config.toml
num_key_value_heads = 12
norm_eps = 1e-05
attn_scale = 0.177
bias = "none"
extras = ["capped logits"]
beta1 = 0.9
lr_head = 0.00582
warmup_steps = 267
final_lr_fraction = 0.0
max_seq_len = 384
doc_mask = true
Each number is 128 + 24 x the weight over its row's rms, rounded and kept within 0 to 255. Layers, rows and columns count from 0. The size above them is the row's rms in percent of the matrix's.

# layer 5 MLP down (transposed), 1536x384, rms 0.0548, rows 1223-1246, columns 96-191
size [105 101 103 108 103 100  97 107 105  91 106  93  94  98  95 102 101 101 100  97  99  97  95 105]
[[142  93 149 134 137 170 141 115 124 127 162 133 126 123 108 115 143 122  95 122 121 164 116 142 141 125 124  94 173 160 130  70 107 132 172 101 158  95  97  99 109 125 139 103 140 102 142 142 156 108 144 156 144 144 127 163 142 116  97 136 129 110 131 146 147 132  91 163 155 170 123 100 108  92 128 134 114 160 107 121 173  79 168 124 135 181 130  99 127  94 154 132 136 148 115 148]
 [ 83 153 148 108 130 108 123 126 118  90 154 107 149 122  99 135 101 130 131 138 152 163 127 178 129 127 171  99 126 149 144  99 165 147 125 184 104 101 136 131 153 123 137 139 128 138 118 125 105 120 134 127  83 177 113 118 135 137 125 161 120 130 127 135  87 109 121 133 114 157 155 162 129  99  99 113 109 105 131 153 138 143 109 105 115 167 131 148 141 142 101 125  88  92 148 127]
 [131 125  97 153 117 117 113 125 134 148 134 136 113 100 137 156 184 134 127 155 153 149 118 155 154 165 110 108  86 111 144 155 111 125  95 131 130 161 180 132 118 120 134 148 137 125 156 151 129 131 125  88 147 139 151  96 132 111  98 146 171 129 160 179 117 146 144 121 141 158 146 138 137 143  93 144 138 117 131 125 130 118 115 140 178 118 146 130 140 127 121 143  89  80 145 146]
 [130 132 120 113 121 126 115  58 152 121 121 117 128 134 121 138 148 110 131 144 103  96 143 151 109 123 122 141 115 141  99 174  61 157 134 109 140 138 114 101 110 160 139 127  80 132 151 116 122  72 123 101 128  75 162 152 125 115 119 180 148 127 147 128 115 113 120 118 132 116  96 135 128 118 186 153 130 175 140 105  97 149 133 124 136 100  83 124 113 152 124 135 147 140 145 137]
 [164 165 108  50 133 101 130 121 135 116 164 100 119 122 159 154 156 117 145 127 102 133 129 157 134 132 165 123  97 147  97 117 123 136 149 112 185 120 105 111 148 149  78  75 142 151 120 137  88  99 121 103 141 145 102 107 155 145 122 151 114 130 164 143 116 102 151 146  85 130 114 184 125 129 142 132 100 118  80 119 123 149 111  98 172 121 133 140 137 125 168  83 138 110 122 127]
 [120 164 177 150  97 142  96 117  63 137 119 146 140 122  94 114 142 138 118 121 121 158 155 152 131 117 173 139 104 121 140 148  90 128 113  95 143  98 130 109 124  78 135  93 151 136 137 118 141  95 158 117 105 112  90  81 104 132 129 123 131 140 153 148 115 149 163 130 113 137 146 142 156 147 151 105 148 120 120 139 124 135 107 108 126 125 132  98 109 153 146 141 179 147 113 114]
 [147 123 130 132 132 104 143  65 109 163 127 103 111 128 141 143 133 132 120 134 103 134 148 121 140 157  98 128 116 148  96 165 142 131 160 119 130 147 148  94 191 115 121 111  57 131 133  97 110  92 118 110 143 129 145 112 149 143 136 114 129 124 118 114  84  78 103 167  83 127 114 141 134  77 108  94 154 125 146 122 110 134 140  91 158 175 123 169  93 106 131 166 146 147 143 169]
 [127 126 124  81 115  81 143 108 154 131 126  90 128 141 121 127 120 185 122 127 124 119 113 167 158 154 126 146 137 139 120 117 139 144 141 110 133  86 139 112  92 161 137 113 119 130 130 116  89 112 124 141 150 153 149 105 156 130  86 116 130 147 125 133  82 135 123 118  86 124 121  88 100 133 152 115 150 128 139 110 129 111  96 168 129 144 122  84 184 141 116 101 126 101  85 143]
 [153  98 145 126 136 144 128 148  89 119 145 115 156 134  81 144 132 120 177 147  80 137 152 138 118 144 140 146 146 123 141 116 128 138 149 154 114 139 111 115 121 139 122 151 117 143 137 162 128 126 125 115 115 117  79 148 119 129 136 131 132  72  81 151 154 146 150 115 124 125 133 109 129 150 110 103 145  82 124  91  99  85 120 110 142 132 113 148 105  76 134 114 132 108 125 153]
 [132 153 104 125 143 116 139 140  80 116 129 129 131 153 116 129 135 118 111 109 106 106 218 128 138 175 118 135 145 121 131 128 113 125 139  94 109 130 159  91 106  99 144 108 131 104 122 126 130 106 122 144 111 132 115 143  95 125 156 133 137 159 113 157 159 129 156  84 148 141 122 129 121 122 146 127 116  98 167  73 145 120 167  95 102 168 136 162 131 130 123 124 176 127 123 107]
 [105 169 110 140 152 108 113 140 118  82 191 124 122 136 139 134 100  83 157  79 157 122 123 125 128 111 136 127 133 151 159 171 147  94 121 121 127 115 117 128 173 120 149 118 194 106 167 129 132 135  90 136 138 143 122 114 127 106 122 130 109 112  96 168 162 122 124 112 103 120 149 160  93 110 135 151 121  98 154 131 128 143 109 113 153 107 139  89 154 135 150  90 168 168 171 162]
 [135 117 116 131 129  54 159 126 116 130 157 110 126 102 121 146 124 145 143 114 144 133 113 149 144 139 120 122 113 148 108 160 116 115 157 141 131 126 135 133 126 135 100 112 126  86 108 138 127 128 139 136 155 177 136 155 101 122 152 148 115 121 104 134 110  95 111 157 130 142 143 153  90  87 141 114 121 128  85 137 111 104 162 145 126 173 158 143 136 148 112  91 175  98 134 135]
 [149 136 145 103 121 141 112 147 165 113 134 109 164 131 104 124 127 113 116 153 106 111  98 119 171 130 134 123 115 118 135 117 199 126 157 158 141 162 135 130 161 120 111 166 115 149 112  92 145  97 175 110 162 149 136 134 129 131 132 138 157 122 142 108  74 136 110 147 138 130 117 156 125  97 122 111 140 118 115 139 113 133 134 154 143 120 121 127 154 175 149 136  95 113  84 112]
 [126 155 101 109 120 118 123 124 165  89 133 109 143 157 134 132 161 139 102 122 125 118 119 171 100 116 147  87 187 130 156 112 146 145 133  99 111 145 122  86 112 164 100  70 137 115 113 149 146 132 103 139 122 186 141 135  90 108 112 120 137 122 158 169 176 140 176 143 109 121 116 116 150 102 116 145 109 125 113 149 117 114 102 109 103 105 146 167 150 117 138 135 159  95 107 106]
 [170 135 156  82 116 153  98 127 125 144 141 157 146 192 138 115 157 137 130 107 106 113 160 140 128 123 110 162  99 121 123  87 122 151 124 124 142 142 103 119 130  72  83 100 106 163 131 139 178  94 124 160 123 112 135 113 112 132 105 104 127  88 159 113 121 134 157 131 142 138 144  71 144 183 135 147  99 140 118 115 192 103 100  96 147 125 146 167 129 117 130 103 153  98 120 102]
 [ 80 130 114 141 138 116 134 118 155 140 101 114 122  97 150 142 127 166 117 149 131 100 136 108 114 102 122 140 105 123 129 134 131 160  85 155 128  87 126 134 167 120 127 121 130 154 152  80 103 110 118 144 139 155 141 157 141 131 131  98 107 169 106 125 115 128 114 148 144 148 142 143  96 146 113 136 104 139  89  99 134 101 137  21 135 110  91 142  87 116 131 142  80 141 125 129]
 [176 110 177 125 143 128 116 117 129 109 130 115 139 128 127 142 107 122 115 149 133 110 115 138 142 115 118 123 196 152 142  97 146 116 151 130 103 108 178 113 125 147 100 109 157 117 118 128  97 168 138 125 166 167 112  68 122 138 128 153  85 155 110 158 109 161 112 120 128 136 122 138 160 123 142 105 132 147 122 145 161 133 133 134 152 104 126 149 161 136 133 149 102  95 112 109]
 [ 94  81 135 136 155 110 148 134 159  98 132 215 112 130 150  63  57 131 124 123 155 131 115 116 110 162 130 104 177 205 128  95 117 137 134  97 154 115 147 124 164 130 104 105 128 108 125 162 135 111 103 185 123 155 106 108 175 143 147 130 111 108 129 166  84 119 148 133 113 153 140 133 111 122 149 107 148 116 146 120 150 145 139 108 111  96 104 123 114 143 129 118 101 151 179 113]
 [111 110 128 125 130  92 153 123 129 149 139  98 116  92 108 112 135 117 111 131 112 145 136 148 124  92 102 129 100 116 135 108 164 124 133 115 163 111 147 155 114 120 160  94 141  93 133 125 142 131 167 158 108 138 116 156 111  98 104 125 105 136 116 165 119 155 146 138 154 161 104 169 155 138 151 129 115 102 150 114  97 109 186 154 130 173 100 125 130 116 132 133 133  76 100 165]
 [116 143 127 149 142 144 110 153 132 110 142 163 112  83 118 120 129 120 146 100 121 144 109 112 120 139  81 111 103  94 128 164 141 139 118 135 103 114 125 100 160 150 159 137  52  74 124 111 117 111 134 149 128 153 132 114 165 105 112 151 135 147 150 158 158 162 132 133 133 125 152 119 103 130 120 121 165  92 124  95 137 178 129 146 132 141 141 139 155 117 128 149  99 127 123 126]
 [146 139 147 163 134 146 158 102 184 112 145 154 140 185 136 116 109  96 124  86 153 174  99 107 117 103 116 111 128 131 132 175 133  84 110 153 152 114 145 129 153 116 149 103 127 102 147 118 148 113  93 136 106 144 138 181 138 160 131 128 164 112 120 124 143  83 177 173 108 145 148 163 160 115 128 125 171 147 135 152 143 117 137 121 135 130 154 119 114 103 139 138 147 157 123 107]
 [130  95 111 171 113 135 136 148 123 154 115 135 150 140 139 125 145 145 137 124 155 121 150 104 123 146 124 130 116  76  85 100  59 165 111 133 154 129 150 103 121 132 152 136 112 150 135 157 121 134 163 120 132 177 105 141 138 160 101 121 136 131 100 140  85  78 115 153 175 151 110 153 114 154 131 119 113 143 120 103 119 109  95 133 164 160 108 111 116  89 116 143  99 143  91 145]
 [122 122 121 124 144 162 168 134 155 115 121 118  99 142 115 122 133 133 119 124 167 158 136 135 101 155 107 144 125 146  70 133 143 145 119 134 165 107 130  70 170 112 179 163 202 133 145 134 116 140 127 162 125 135 150 118 137 151 169  96  90 138 130 146 182  99 150 151 130 103 156 117 117 169 130 162 139 119 167 108 149 134 125 124 155 129 161 122 135 129  82  90  99 172 163 127]
 [ 75 155 130 126 128 134 115  90 164 117 133  93 180  93 109 100 136 117 127 115  99 101 131 115  93 124 138  95 110  93 134 135 146 130 153 155  83  77 107  97 140  70 168 142 151 158 111  99 140 115 108  94 107 126 109 126  98 113 158  92 149  99 133 109 139 120 138 120 185 103 126 161 140 125 105  96 107 133 157 132  95  80 115 142 140 147 121 118 125 156 146 118 115 109 131 109]]
# layer 5 MLP gate, 1536x384, rms 0.0707, rows 1224-1247, columns 96-191
size [102  95 107 100 102  96  93 101  94 106  98  94 100  97  98  93 104  96  98 105 100 101 101  97]
[[127  79 143  87 158 135 103 127  96 106 102 145 138 141 122 161 145 169 116 125  91  98 156 128 160 142 160  83 121 126 134 119 104  92 142 118 127  95 165  76 133 131  94 119 105 107 131  80 144  77 123 118  98 107 112 109 107 148  99 143 122 127 130 149 156 120  57 127 134 119  82  87  96 121  85 166 151  99 114 130  93 165 123 155 168 123 120 158 116 105 104 129 159 117 110 128]
 [139  97 131 115 131 125 121 145 144 131 175 117 121 121 107 116 133 113  98 159 125 102 140 111 121 145 110  90 123 141 133  63  99  84 104 134  98  76 151 154 134 120 167 118 114 143 136  97 126 143 149  89  90 104 128 128 152 159 175 116 143 124 149 125 137 139 161 130 126 120 139 159 150 101 140  96 136 161 106 139 114 144 121 144 142 159 151 122 171  99 142 126 135 128 120 130]
 [156 117 114 108 105 146 109 123  83  98 114 113 109 144 161 146 131 108 150 157 126 151 160 117  89 128 129 122 122 141  96 145 167 127 127  92 136 145 126  73 130 122  95 111 123 157 130 149 140 107 112 126 116 136 137 135 114 149 158  91 166 139  80 175  97 108 121 158 119 153 117  99 133 144 113 151 101 132 144 136 111 134 132 154 115 145 109 111 110 115 135  99 107 102 120 119]
 [139 134 100 161 144  99 131 170 157 135  86 156 164 107 152 137 138 151  95 128 151 143 126 115 123 161 116  88 154 144 121 115 109 171 101 139 166 138 165 148 123 118 105 129 101 132  96  99 143 138 122 145 128 110 110 139 129 107 126 155 132  97 130 145  90 177 131 163 136 152 119  81  89 145 131 168 119 135  94 166  95 122 159 114 127 103 147 128 140 101 155 139 155 104 124 112]
 [104 165 115  97 126  57  96  98 112 100  97 157 179 129 152 127 184 127 109  93 131 141 108 136 108 110 147 151 146 125 143 152 137  94 106  93 107 151  71 121 130 120 121  66 146 129 106 158 112  98 145 160 122 178 111 108 136 121 125 158 159 130 142 109 107 123 140 130 137 164 100 126  84 157 132 132 117 134  95  96 121 127 103  94 122 146  93 145 104  78 110 121 104 129  81 136]
 [146 140 143  91 176 109 159 148  97 128 139 121 164 122 141 121 101 112 117 108 119 126 119 114 128 144 101 126 183 130 162 152  59 114  95 124 134 144 155 102 126 132 120 128 114 125 128 124 132 143 126  88 124 163 143 137 155 136 158 128  92 139  72 127 101 120 109 102 125 159 121 135 121 102 160  92 130 119 118 113 136 159 131 104 143 163 131 167 109 114 143 126 125 184 136 171]
 [132  95 137 137 147 108 143 152  93 133 126 123 124 126 161 144 101 144 150 126 116 166 119 113 159 116 101 121 145 150 106 124 140 142 111 105 114 147 112  58  67 175 174 158 138 183  75 120 101 128 137 116 117 139 103 156 146 129 118 119 135  97 148 123 108 138 140 128 132  86 161 131 127 100 130  79  71 103 153 130 136 119 159 183 127 144 200 119 174 134 123 153 107  87 155 112]
 [124 146 144  89 109 137  66 117 138 102  76 167 144 126 140  99 131 115  91 162  93 101 128 114 141 122 173 136 176 108 128 110 110 147 167 115 129 145 136 121 100 110 123 107 122  81 106 134 152 118 114 108 152 122 125 123 101 126 178 124 103 118 121  78 148 158 101 119 131 118 127 146 102 138 147 147  95 151 161 126 139 135 105 140 132 120 140 178 109 170  77  88  89 155 109 133]
 [108 138 119 132 132 117 136 177 104 116 120 115 141 110 132 106 162 114 100 120 147 127 113 167 135 163 157 108 156 159 149 116 118 104 152 119 148  92 122 112 109 150 125 155 134 128 147 124 107 147 142  98 144 145  78 107  91 119 124 113 150 161 103 109  82 134 132 110 116 110 103  77 145 111 107 143 133 138 133  99 117 142 132 102 124 129 120 137  92 127 123 129 138 119 152 143]
 [121 103 123  61 157  94 110 113 105 133 134 143 101 102 154 128 128 117 105  95 116 106 211 120 129 207 183 152  97 113 150 112 113 142 119  97 132 116 150 166 144 157 150 120 140  96 124 136 135 157 147 102 141 150  97 115  57 153 142 123  99 105 132 148 142 107  95 104 149 115 140 144 112 145 101 106 128 177 124 136 156 128 156 182 124 177 104 110  87 102 144 119 143 145 151 141]
 [121  95  70 125 157 107 128 118 100 121 136 125 146 106 139 126 130  83 123  83 147 141 131 116  90 120 180  83 156 121 123 117 105 167 148 103 150 135 146 136 108 142 113 115 142  70 100 169 114 123 136 113 171 149 126 126  97 143 145 135 117 100 106 125 152 163  87 133 154 119 139 154 114  90 128 142 154 147  96 118 130 145 151 190  79 128 135 175 147 136 122 121 105 106 123 158]
 [104 124  90 143 163 145 142 154 119 143 120 148 153 109 123 104 140 156 105 126 177 139 114 169  95 160 135  90 115 185 114 149 118 103 132 122 128 106  95 105 144 129 112  54 131 135  85 116 141 120 114 113  80 134 125 102 124 116 182 102 146 169  99 149 155 110 187  99 117 140 139 142 166 183 147  93 126 166 129 177 128 127 115 130 137 131 104 137  94  90  93  92 148 143 187 157]
 [116 134 124 124 147  93  97 109 141 104 103 148 128 116 109 121 153  96 112 139 143 100 140 100 127 123 177  95 152  98 115 153 134 174 165 111 159 117 132 130 119 154 167  89 135 167 125 124 124 143 156 101  58 150 135  93 119 133 178 101 105 147 157 154 143 112 130 148 185 132  93 115 169 146 139 157 145 129 125 119 135  93  93  97 134 130 152 111 122  88 118 153 108 158 132 121]
 [136 116 111 133 113 100 136 125 159 113 132 113 146 115 118 120 100 145 124 128 120 125 105 126 156 167 142 125 179 126 137 111  98  92 155 103 124 143 121  89 115 166 136 111 106 104 114 142  89 141 126  64  97 144  90 101 128 137 154 125  89 131 160 113 156 132 110 163 134 135 145 164 116 113 161 143 145 144 146 147 114 155 145 146 147 113 148 128 116 136 123 134 155 179 148 129]
 [179  99 103 143 161 150 100  98 128 110 123 130 156 165 115 133 122 153 115 109  77 183 126 135 128 109 131 134 118 121 128 118 132  95 125  80 133 148 133 147 105 171  89 143 105  87  86 151 191 131 134 102 172 118 118 174 130 137 146 115  86 105 128 120 162 105 124 144  86 129 110  96 137 159  79 127 147 127 185 126 148 136 134 166  95  97 122 172 115 130 152 123 145 106 147 172]
 [147 150 124 145 181 103  92 128 163  93 114 111 145 119 174 111 104 127 133 132 125 149 114  97 201 143 148 123 140 147 121 123 130 100 132 135  85 104 111 131 111 139  95 142 116 139 135 148  76 169 159 147 132 117 104 112 133 106 141 146 107  87 107 149 114 156 113 119 152 139 152 122 128 110 143 154 112 144 107 117  98 175 111 128 114 152 150 157 162  94  94 173 129 104 124 142]
 [160 112 126 119 122 135  95 169 129 116 151 166 163 103 125 126  99 145 162  93 143 126 155 125 126 159 141 158 146 133 177 116 131 107 136 144 112 114 144 107 109 160 154 136 159 126 128 118 121 115 136 104 119 122 150 140 110 149 148 128 116  95 172  81 120 128 114 140  79  92  99  85 133 150 138  95 126 134 128 101 118 147 143 124 135 166 103 146 132 107 133 131  99 101 101 125]
 [161 120 145 115 122 104 100 142 111 129 138  95 148 130 151 117 108 101  85 114 134 112 131 116  98 146 129 153 149 158 137 137 160 125 126 147 139  77 141 121 112 143 135  79 126 134 112 134  84 149 170 122 115 132 120 115 112 147 136 182 121 141 132  99  86 115  86 132 122 126 140  84 137 164 115 179  94 134 107  85 107 133 120 131 121 183 133 126 127 138 136 154 116 171 121 126]
 [138  93 175 113 137 125 125 149 107 150 137 132 136 126  90 120 156 117 115  72 112 137 188 130 139 114 132 127 146 121 145 132 158 152 145  98 115 105 146 110  92 133 136 113 110  87 102 101 104  98 174 110 102 156  93 135 151 140 158 106 130 129 123 119 133 168 154 113 150 122 156 102 139 136 167 142 121 129 102 112 113 125 155 154 156 191 165 174 148 139 117 165 120 129 159 109]
 [127 116 176  89 135 126 124 123 140 152 116 152 165 125 112 128 145 193 113 111 136 126 131 106 176 181  95 141 158 104 105 147 111 119 144 108 124 118 133 120  94 173 112 137 141 109 130 128 119 142 154 156 108 142 119 138 122 165 132  85  75 149 146 121 116 144 144 103 141  91 113 143 125 134 165 154  64 125 112 102  83 116 144 135 106 162 146 127 114  94 145 186 126 153 114 139]
 [118 134 117 132 147 168 123 131 113 139 117 183 150 123 113 102 103 100 114 142 144 139 135 143 160 107 124  74 162 111 113 123  87 145 122  57 125 111 164 126 136 140 138 164 115 150 151  99 160 100 146 149 124 179 133 140 130 118 141 123 141 117 147 148  93 101 108 143 121 136 106 155  96 102 142  89 161 146 132 137 114 112  90 128  82 123 131 138 116  92 138 138 121 162 110 133]
 [136 126  85 101  96 103 130 109 107  84 150  87 123 112 154 124 133 104 124 131  95 131 134 146 127 106 157  81 111 162 102 117 106 109 155 161 153 131 112  85 114 153 111  86 175 144 105 101  83 122 162 142 101 138 120 119 103 144 135 151 131 125 129 122 127 128 112 151 147 148 105 117 100 134 148 140  84  94 121 152  78 113 101 126 115 162 128 107 144 141 108 126 119 115 135 148]
 [128 144 111 124 151 133 107 117 117 119 128 157 164 110 138 137 139 105 124 114 110 138 129 161 120 153 171  83 165 148 125 116 108 129 151 137  76 108 143 124 156 144  82 114 154 119 126 137 153 121 140 100 137 149 113 104 121 150 121 109 126  77 107 157 101 169  92 101 170 139 119 123 147 100 139  81 127 108  91 130 137 138 128 110 115 182 157 135 127 140 134 138 140 147 116  92]
 [149 154 122 157 105 130 145 131 126 114 107 125  80 138 157 131 124 134  98 145 156 116 155 135 107 142 182 128 172  89 136 110 131 114 153 107 108 113 184 172 129 162 117 120 115 140 123 163 142 135 193 128  87  88 137  97 111 133 148 121 105 127 170 130 121 116 161 106 135 136 144 112 155 116 118 134 131 131 126 140 125 132 152 157 152 133 126 134  93 143 109  73 170 122 148 128]]
# layer 5 MLP up, 1536x384, rms 0.0717, rows 1224-1247, columns 96-191
size [ 97  99 122 103  97  96 100 103  91 105  96  89  99  90 100 109 100  98 109  98 100  92 108  90]
[[159  94 110  75 107 136 173 160  98 133 132 114 137  78  91  99 174 117 105  93 162 109 135 117 173 132  99 142 114  90 134 134 114 144 139 103 176 102 115 101 107 111 169 116 153 101  92 133 159 132 145  80 171 135 115 120 145 121 134 135 177 157 124 110 154 128 177 127 132 151 103 150 152 138 145 130 146 147 116 132  81 114 146 182  98  82 177 137  96 123 123 101 135 133  97 129]
 [126 137 106  89 120 135 108 127 156 171 157 131 120  82 147 115 133 102 157 169 168 139 143 120 166 145 109 122  86 115 160  97  91 161  90 102 114 102 172 111 179 138 159 164 115 165 157 124 135 130 142  97 122  96 121 103 165 147 119 160 154 135 145 137 114  93 148 144 130  91 130 176 162  74 114 117 151 150  96 107 153 146 118 124 104 151 181 136 160 141 140 135 149  80  94 165]
 [112 146  99 128 148 179  97 117 103 110 127 121 138 135 141 156 124 139 120 153 123 131 106  97  94 103 162 162 105 134 106 173 168 148 140 149 153 129 126 124 155 114  91 121 114 166 159 135 171  93 120  86 114 138 147 143 145 168 135 132 162 121  81 135  73 108 148 148 128 137 139 114 133 145 160 146  96 126 121 136 142 109 124 140 118 132 116 125 144 127 135 134 137 138 148 122]
 [155 104 151 109 135 139 143 118 120 130 132 120 139  94 105 112 184 124 105 127 148 148 133 150 108 161 135 166 141 149 131 110 130 155 130 124 138 102 170  90  94 136 103 154  74 152 173 113 141 114 134 114 177 157 125 146 165  93 121 124 111 133 133 118 164 180 155 125 182 131 105 166 136 116  94 117 112 132 121 108 133 113 137 125 125 133 126 176 148 111 147 108 147 137 111 130]
 [167  80  89  83 128 123 140  99 123 116 129 171 160 106 104 149  76 155 134 174 110  76 116  85 153 139 101 116 181 122 132  95 140 128  70 138 131  80 148  99 119 142 122 136 160 143 118 107 114 127 142 118 101 141 109 158 131 163 146 125 101  71 145 168 119 130 153 123 125 121 131 117 129  83 106 115 140 126 169 137 121 138 142 128 148 125 113 136 146 128  62 135 153 130 165 120]
 [143 124 139 124 129 134 151 112 152  64 135 107 117 118 136 134 128 123 153 118 131 121 101 122 124 145 107 126 120 128 147 134 172 121 134 155  94 117 116 117 123 122 148 107 133 144 200 131 133  95 158 164 155  94 109 155 112 118 133 135 157  90 190 132  87 155 114 130 143 142 124  74 167 132  87 170 136 156 120 126 131 160 120 121 137 157 137 130 120 121 169 160 124  94 145 159]
 [113 136 130  92 150 167 126 136 110 114 131  86 136 109 139 147 136 168 136 148 122 146 163  90 130 153  83 125 115 132  93 124 106 103 126 118  99 113  98  91 113 111 145 161 148 147 125 102  93 137 132 135 133 100  85 156 124 118 139 117 125 111 105 140  70 183 132 174 129 107 149 130 122 127 129 115 146 108 144 107 142 124 137 166 135 130 178  78 187 146 110 145 127 113 157 118]
 [113 139  68 138 135 126 146 129 168 134 128 111 138 126 116 132 142 109 164  91 124  92 131 128 111 115 118 153 117 118  88  89 150 157 104 209 109 139  81 103  91 120 127 135 134 102 139 138 113 125 115 102 115 161 116 145  88 115 115  79 147 122 123  96  92 125 154 123 104 122 138 144 142 142 165 130 142  74 129 130 131 172  94  71 123 127 128 119 115 112 144 149 114  81 118 116]
 [119 111 133 108  84 153  90  63  95 110 135 128 133 134 123 172 133 118 171 111  86 173 162 136 119 136 153 130 129 103 111 129 143 128 128 133 107 145 135 103 145 115 148  82 139 137  71 139 121 107 115 151 146 141 129 164 105 113 173 165  80 108 121 134 160 109 117 154 178 122 117 159 143 162 118 130 128 110 136 163 105 141 105 132 144 141  92 128 139  98 112  90  89 125 122 135]
 [128  97  69 121 125 119  87  99 161 181 100  91 125 105 104 118 131 102 146 115 104  98 115 142 133 106 113 103 123 125 156 105 118 110 161 159 137 144 124 158 169 104 148 113 150  89 124  82 120 174 124 139  83 153 118 132 122 138 200 100 140 137 106 107  97 120 119 111 191 119 105 100 141 127 135  91 124 165 128 164 117 104 132 106 161 119 132  89 138 134 158 135 120 105 118 116]
 [119 121 173 144 140 129 121 101 122 154 104 130 152 173 129 115 149 122 116 108 131 133 137  96 105 145 167 132 141 115 160 140  87 114 172 136 131 112 167 136 173 135 145 147 111 135 120 124 196 162 113 132 108 148 105 128  84 102 144 144 122 131 160 132 113 144 152 124 139  91  75 148 144 128 153 155 138 135 123 117 114 156 133 136 104 122 126 129 133 153 142 126 149 130 102 130]
 [150 105 146 100 115 110 204 151 168 153 180 124 104 152 127 157 115 153 129 143 123 110 134 125 131 159 134 134 134  81 105 147  97 111 113 157 132 145 107 114 109 135 134 135 107 110 159 156 160 161  78 132 139  99 143 124 129 114 142 163 139 153  90 153 112 134 105 122 115 146 133 118 120 142 150  98 109 121 184 153 160 149 150  94 162  60 110 101 118 103 122 117 188 159 153 133]
 [153  96 108 100 137 145 130 158  62 170 168 154  97 133 144 150 140 157 107 109 154 154 112 157 151  88 102 154 122 109  91  81 151 123 137 148 138 111 125 124 143 129 136 147 126  93  98  82 132 110 202 121 133 123 115 115 118 112 134 122 156 140  95  95 166 126 122 129 164 154 134 137 152 135 116 105  94  94 124 136 164 121 160 166  95 110 133 124 170 144 135 144 125  68  97 133]
 [ 75  97  94 130 115 133 146 104 173  97 140 134  98 146 111 105 109 141 140 151 157 155  99 107 107 159 121 136 162 141 141 148 125 148 113 123 132 132 118 117 128 118 109 154 151 146 125 123  89 144 121 109 124 147 109  67 173 144 124 176 103 123 140 142 123 133  98 116 104 164 178 150  77 144 131 135 105 121 133 188 105 164 121 154 174 115 119 130 133 104 119 109 148 158 136 123]
 [150 175  68 122 143 109 126  94 108 123  91 136 157 150 113 103 125 125 138  65  88 128 135 127 118 165 129 131 100 132 132  72 156 130  96  93 137 136 156 110 149 104 128 174 155 123  93  82 121 157  90 148 149 128 107 156 129 116  89  96  93 136 142  59 132 162 113 130 106 151  90 122 135 119 141 143 129 145 148 134 126  94 116  79  84 107 104 141 133 135 104 115 145 120 124 129]
 [125 104 155 105  98 167 127 123  76 153 152 138 141 151  74 157 165  72 110 116 155 115 120 140  97 122 112 140 132 115 124 102 117 120 166 131 140 133 122 130 133 133 104 111 113 136 111 150 153 122 124 136 134  92 115 143 108 133 120 137 137 159 140 104 160 174 139 118 106 133  64 120 120 146 130 131 135 132  96 141 153  99 162 111 172  82 165 129 115 165 181 110 118 115 130 165]
 [155 146 123  86 106 142 112 106 101 197 146 117 138 148 103 129  99 140 154 122 121  86 115 106 134 147 132 134 138  85 137 122 159 186 133 130 123 165 151 134 103 106 121  96 117 159 105  78 125 196 130 161 129 120 171 114  78 112 138 122 136 160 129 150 148 103 122 120 156 146  85 172 105 170 128 150 119 160 148  81 136 113 127 106 103  96 154 127 102 144  99 168 131 136 123 137]
 [163 131  75 129 133 113 118 110 155 144 142 158 115  90 160  91 141 161 126 140 125 119  84 107 123 116  88 140 125 164 110 114 148 104 164 112  93 143  94 124 119 144 206 129  98 118 111 127 129 122 124 111 133 111 128  92 155 104 114 119 121 173 129 124 122 132 148 145 126 148 134 158 119 158  95  57 165 110 135  79 121 122 187 100 119 134 143 153 143 124 116  88 117 147 152 129]
 [ 89 123 143 133 126 150 150 101 170 133 127 121 126 128  83 149 148 145  97  96 121 125 133 126 164 131 130 139 132 117 120 169 132 161 156 115 154 113 171 138 120 120 110 103 111 129 112 163 130 113 149 149 139 156 144 120 117 121 110 104 119 174 162 124 134 173 135 114 163 124 122 161 136 143 125 148  98 132 140 145 135 143 149 163 154 121 119 115 107 145 132 152 125 137 108 116]
 [ 97  84 140 168 148  93 121 135 117 149 127 152 101 107 127 132 160 139  99 139 161 150 177 108 123 167 111  85 173  97 124 125 104 104 144 139 134 116  78 151 132 185 105 169  83 128 138  97 124 114 117 115 154 108 108 138 150 120 107 159  99 132 163 137 105 134 152 103  85 138 157 139 109 131  89 120 103 131 117 127 119 109  96 110 135 120 193 158 155  80  80  94 139 129 112 115]
 [ 91 173 135 106 126 131 108 142 148 128 141 143 120 139 124 145 151 119 110 102 117 151 115 135  99 108 131 131 127 138 168 149 140  87 154 140 111 115 154 152 152  76 108 125 137 127 124 154 130 104 114 142 132 114 138 113 118 131 134 172 105 148 166  88 184 110 158 121  90 101 142 117 121 115 119 156 132 105 155 143 132 119 145 140 111  80 120  92 128 168 145 110 138 127 169 106]
 [146 148 112 106 129 112 129 119 141 106 172 129 110 160 123 125  64 123 144 155 107 118  69 107  88 137 104 150 136 114 164  76 143  90 143 155 105 172 130 160 119 141 119 122 133 133 142 125 140 110 136 140 149 120 123 115 136 146 120 132 131 116  90 110 155 111 136 166 117 118 149 161 136 132 116 134 111  98 164 126 122 145 174  96 148 116 164 135 163 121 146 147 146 121 157 137]
 [ 77 132 168 114 157 107 106 158 127 132  93 135 158 137 111 103 118 114 135 115 139 143 145  95 138 107 164 123 118  94 132 124 141 139 150 121 140 116 136 116 163 146 141 115  96 163  67 162 140 130  97 135 169  98 115 168 141 144 132  96 143  75 155 150 150 144 104  99 153 156 134 139 133 139 128  99 140 168  92 149  99 125 101  90 143 111 151 115 115 166 138 133 153  89 103 109]
 [160 137 128 130 107 157 112 156 129 122 140 138 134 134 128 139 141 143 124 123 113 147  92 116 143 101 103  94  98 115  73 142 138 101 118 142 138 116  64 153 140 159  85 139 160  97  89  84  84 142 125  91 142 150 123 179  96 107 140 122 129 184 173 102  98 129 152 129 123 120 149 154  97 118 158 142 133 125 129 135  90 131 146 105 184 107 151 108  98 150 182  93 129 140 130 155]]